config = dict(
    num_attention_heads=3,
    intermediate_size=256,
    vocab_size=32000,
    norm='rmsnorm',
    rope_fraction=1.0,
    init='orth',
    init_std_o=0.0,
    init_std_up=0.051,
    optimizer='adam_variant',
    lr_head=0.0068,
    max_grad_norm=1.0,
    decay_shape='linear',
    final_lr_fraction=0.05,
    dataset='wikipedia_en',
)
Each number is 500 + 50 x the weight over its row's rms, rounded and kept within 0 to 999. Layers, rows and columns count from 0. Numbers have three digits each. The size before them is the row's rms in percent of the matrix's.

# layer 14 MLP down, 96x256, rms 0.146, rows 0-95, columns 160-191
096:434547471402576513553505542520465469482533480531594532512455439520495465448523492424447505550406
104:482500455488551585474512477469562460517555529519562435423454485549503425431441539599527508573511
093:557459565514520460558436500436528544416522444453500538586479442484591464550437536529536539457474
091:430522512420440451402427566523465485478514452511474453401435443526567581514548520424347436590493
100:552494510495521447571445573460563486486541464500494517409483591528482410609521457531488512499467
099:387528525484519390512450471438499521473494482488576448509591534469514493491574499514474612483519
103:469593447499437600475431453534408459444455484452511564486467509565459572543528483469427546473449
095:502470484496558491526505532491479516537474524374515419507470475526539461445456447356556494462397
099:496549597543538449387498483543543564565442433512342535497568486547512562458514531492461491444572
094:577599487473495525477465518446523536440469422465449420533428527575397537565561442488512493511487
097:535550355519577601418545489510477459566506457580499535503602518492541535476463575555501549454479
104:508418506479488376430595640598525473561477452462468507531525485486595543565450480493424511559597
095:404560510553512475465571483559498502463497499512515514461501485543496485475460467554427497579406
104:526435520480517450396438588584485400465450540508411435542426508515639501525492456536612522484514
094:539497421552471534569456483466498557495410515431592412477457513502430482520521360507599503504418
094:566563531528530502488500486516539536459459581494522477574605432442504563401460516523502498585463
103:538512509546527464598527500537501442505558556540456506432540546464544529480457467521538492521600
088:457488552510556481452473536535513529516447609476551454466436512533461481520462470548532471469527
104:502582510467464575466541534506482480564433470523435419500506458497619491521518486422484440551519
102:448529549427483533530466455574421437496482430455538487459465550514611490494473568523447488541525
102:492500508444592556493416424488483461473515572493464504499402400472481575499552504498502527538490
089:486548480524481490539529599513461464496547427443458469554445493474506454481524461495510476486470
102:403580504493499558543561546507577501480549477512593464586523497522436480519394550477576422428541
091:558446556510483491502473448469464519470408518531550508482571524550458502435499479454577554563508
103:489476491437527563543444467559447501396525420479494501520544510438477439466466433458530539496578
094:463554462464447472445556490579427477562522541450488460509450529448486520405466570515395504537508
093:482535447490382506503448485468485464530569544437539566529620498544522471566518539456423529463524
100:385442558500544503497464453523586475457485538505538463528522593460447532461530463539438462482474
100:496451484437459535454451480525512400467412573442560461556509502535553551497465457548400537485479
094:432455499594516499576499470530553475497460490501549465484479444583423515529506524494383481547438
103:467521477528446507468483550554453424554417634558510578474482506576475564546509536527503538514545
101:452458438536466459547472515438523520584486507443564512498455464526434438491486537505547493525382
143:530538574521516573497505454489515497525408451458529476579457463416503439543536481486502389521516
108:478483484484461580419514430513400565470452477557515505502458479448520574480475488509486444465603
109:496477495504530521554411493586515574485537503506530468584460394349487553495561435464451459524531
099:413474491543522466592480385514559555583519508495575485413477468486473467536473532529545480508566
099:477623465500568590482466478521537554572448496404448458511532504529608544531529389497522515505501
102:429518533459458472511371584487508411541460466418495527523531459499563488455479457495473533565431
100:488452477570421505511439449421463501463437486506540500539397568504480539574543493422513519508460
097:463519476572591505430510468438466534520395485434512431533408458566559519482479421494496440522566
097:556635512532541582508518522392486481486496503495498434510558589491443462454428497577591525467483
100:524496463476431498474565554525531488508521520449511515515510586466481563532468466534481519455557
098:571549424446522566486458457514603498443496543439396464540546488588425470421510412479541518415508
106:563566512530458569525451548536541498549440429594528476556524496527446526519499413609527464533468
095:494522427435543570452392479480502471529502518482480494556483473487588493542422545430518536511516
089:536462492483517417515563495566543586439522478543475595530547533564543549557459521502507537472407
102:459544499421499554622444555598559509513517456531431552497524521425540444535467484490536500511534
098:543522489576498509522606501404447459443503559467529541494534549574418520509525554537475524412538
099:495490589520566538597544546481418488520450456504590512474512524481492467434484554517472629452487
107:572438501481500465494484489476372516494527500493509506474540513460495532449428549478510532594493
134:460611526446549483488494371486442532502495433505549505447405580518477475513474518476512504471502
092:530475469497551579528503616552461483435416474509559480534492513567528539468536501546471398521466
112:432489537505549510571524491578478484508478409430445470541527455492507596558561485475465553557552
097:537402497499406463523443549503374483571544511502463481507516471560507550457462450485492496499459
103:515433475398550524521431520453371520455563516523559485489440412443542511545432543474566530506475
092:517509406532526464462608523453473567476554571454534453515492449466471380471548594558554413523525
101:500425448514533490484536529601426412436530486514396532473569443513524488496467594594493423530423
094:514539448516580480502533459548443480527516504549503477473445511461483378409553412495597467458519
099:510560573516419400400545444406566577507521620432489550555544554480418521493511566480490491608470
104:530570471438526470459534609485483420449501475473434557511482484550457512516532469549526462493489
093:480394539543494558526529477509528479434503491476569449455566552563525506457396462447526486529521
091:579533511480467640430492521559463488514583532439487591462491523487492528547525537518509466507522
100:557487418528535563552482537592521497518515465506497511484431494438523500570488463465458525488560
099:510426470461561538416536499552523519496424415564468483592577596522496494438449499494472502414468
097:479455502497551488547582650481528496527536388538507502525467472423430501502442517540565469571498
097:516564442470592532498515470577545453439458482531604519505511508495500531504501465521583508507597
101:390544465447565524462514567536559517554575478459590536394545515545541481499476604436545550540480
094:397555492425457508427508462520608551417487566478552493511471525472506413468499517519492505493550
101:464519434515396462494485443418555508423608440532435481476497506470548498485483479529528529478485
094:497581562406505472485543462472509543447511413572463499513549490526511557376482494482485461485551
103:468547445597577552540519453551498597504459522524510406527504502552631491452524473525471505504557
108:553504589487403622516485459526552513537471457471476513516512528414530520487490557556471576383562
105:455577498503496511492340430474479550563515560455451518513482450520485547471468431479468456456555
089:534523489471508401522421474545475478380562578468469518523495406538556391526533504454540449548506
098:625541463548536492553508466466528465529447493496509462502530538533561496456506524539510497433498
099:533445489532538544502494464498589597481467520605519537575593546563468495570434561559490486571500
092:564540544501546572478442518450486587495475515515523517554525557532456491446474591510462446531530
100:517524440429466395543455507500565638390504446481512553425534524530513541560476515467515455498476
100:461438526502528472521481504463498400500486534495498511420500520539539437524565467522515374524436
100:496543464480518500476463476527489471481514495501507462390516475481560431589471486483458426548476
095:433547506431449543311455529449625501522504566475465427510516564449462518570506526478454471502512
092:457518505547493554544518350569546550483454540483505563526449448452501592505467577508524574463533
098:525448453486475532512575557412475469533496551485504521503548516473494530464489541546504472466489
104:504430553546526453489586545456615486502492553526503546600592560446491522479469570576515456480584
110:469516489481486496507415466555386523516477505432403437447525453427518538505440551503537437499450
089:521480467480530444439469493444469519518510425470482577517500519528512466412454446444427496457562
096:507523484543362534583498531451516535520493526476497497456446557413478562465511561508480467494480
099:523537425448468532509451461451483584524550462543506556506485427440515532506528544549480545542507
111:508393494555503434504477476503513536514412434558500545542455536534454511501391547569568456452487
091:519459525427528577498510455513380504518408449412597420494451520435527564603487466525395470569513
095:471528551542493554482463504508501357501464514496506423521497425600492475450570437481532498516556
092:443498508475430589457454446459536451493448507530524513531473524493500512574453515510449471483581
115:498517541572510527491529450447560500481425548473587534516496605502562434503510520537452469485530
110:425581542525492530444591451469578465484313549411586495526439531519523471581599459542432517473519
100:538594593460492546541594590485501469508475506520469493462574515543451580404454523564597432528398
106:404421489445533542522524515459447415561550512406457426549495481550446597491557536421465516471535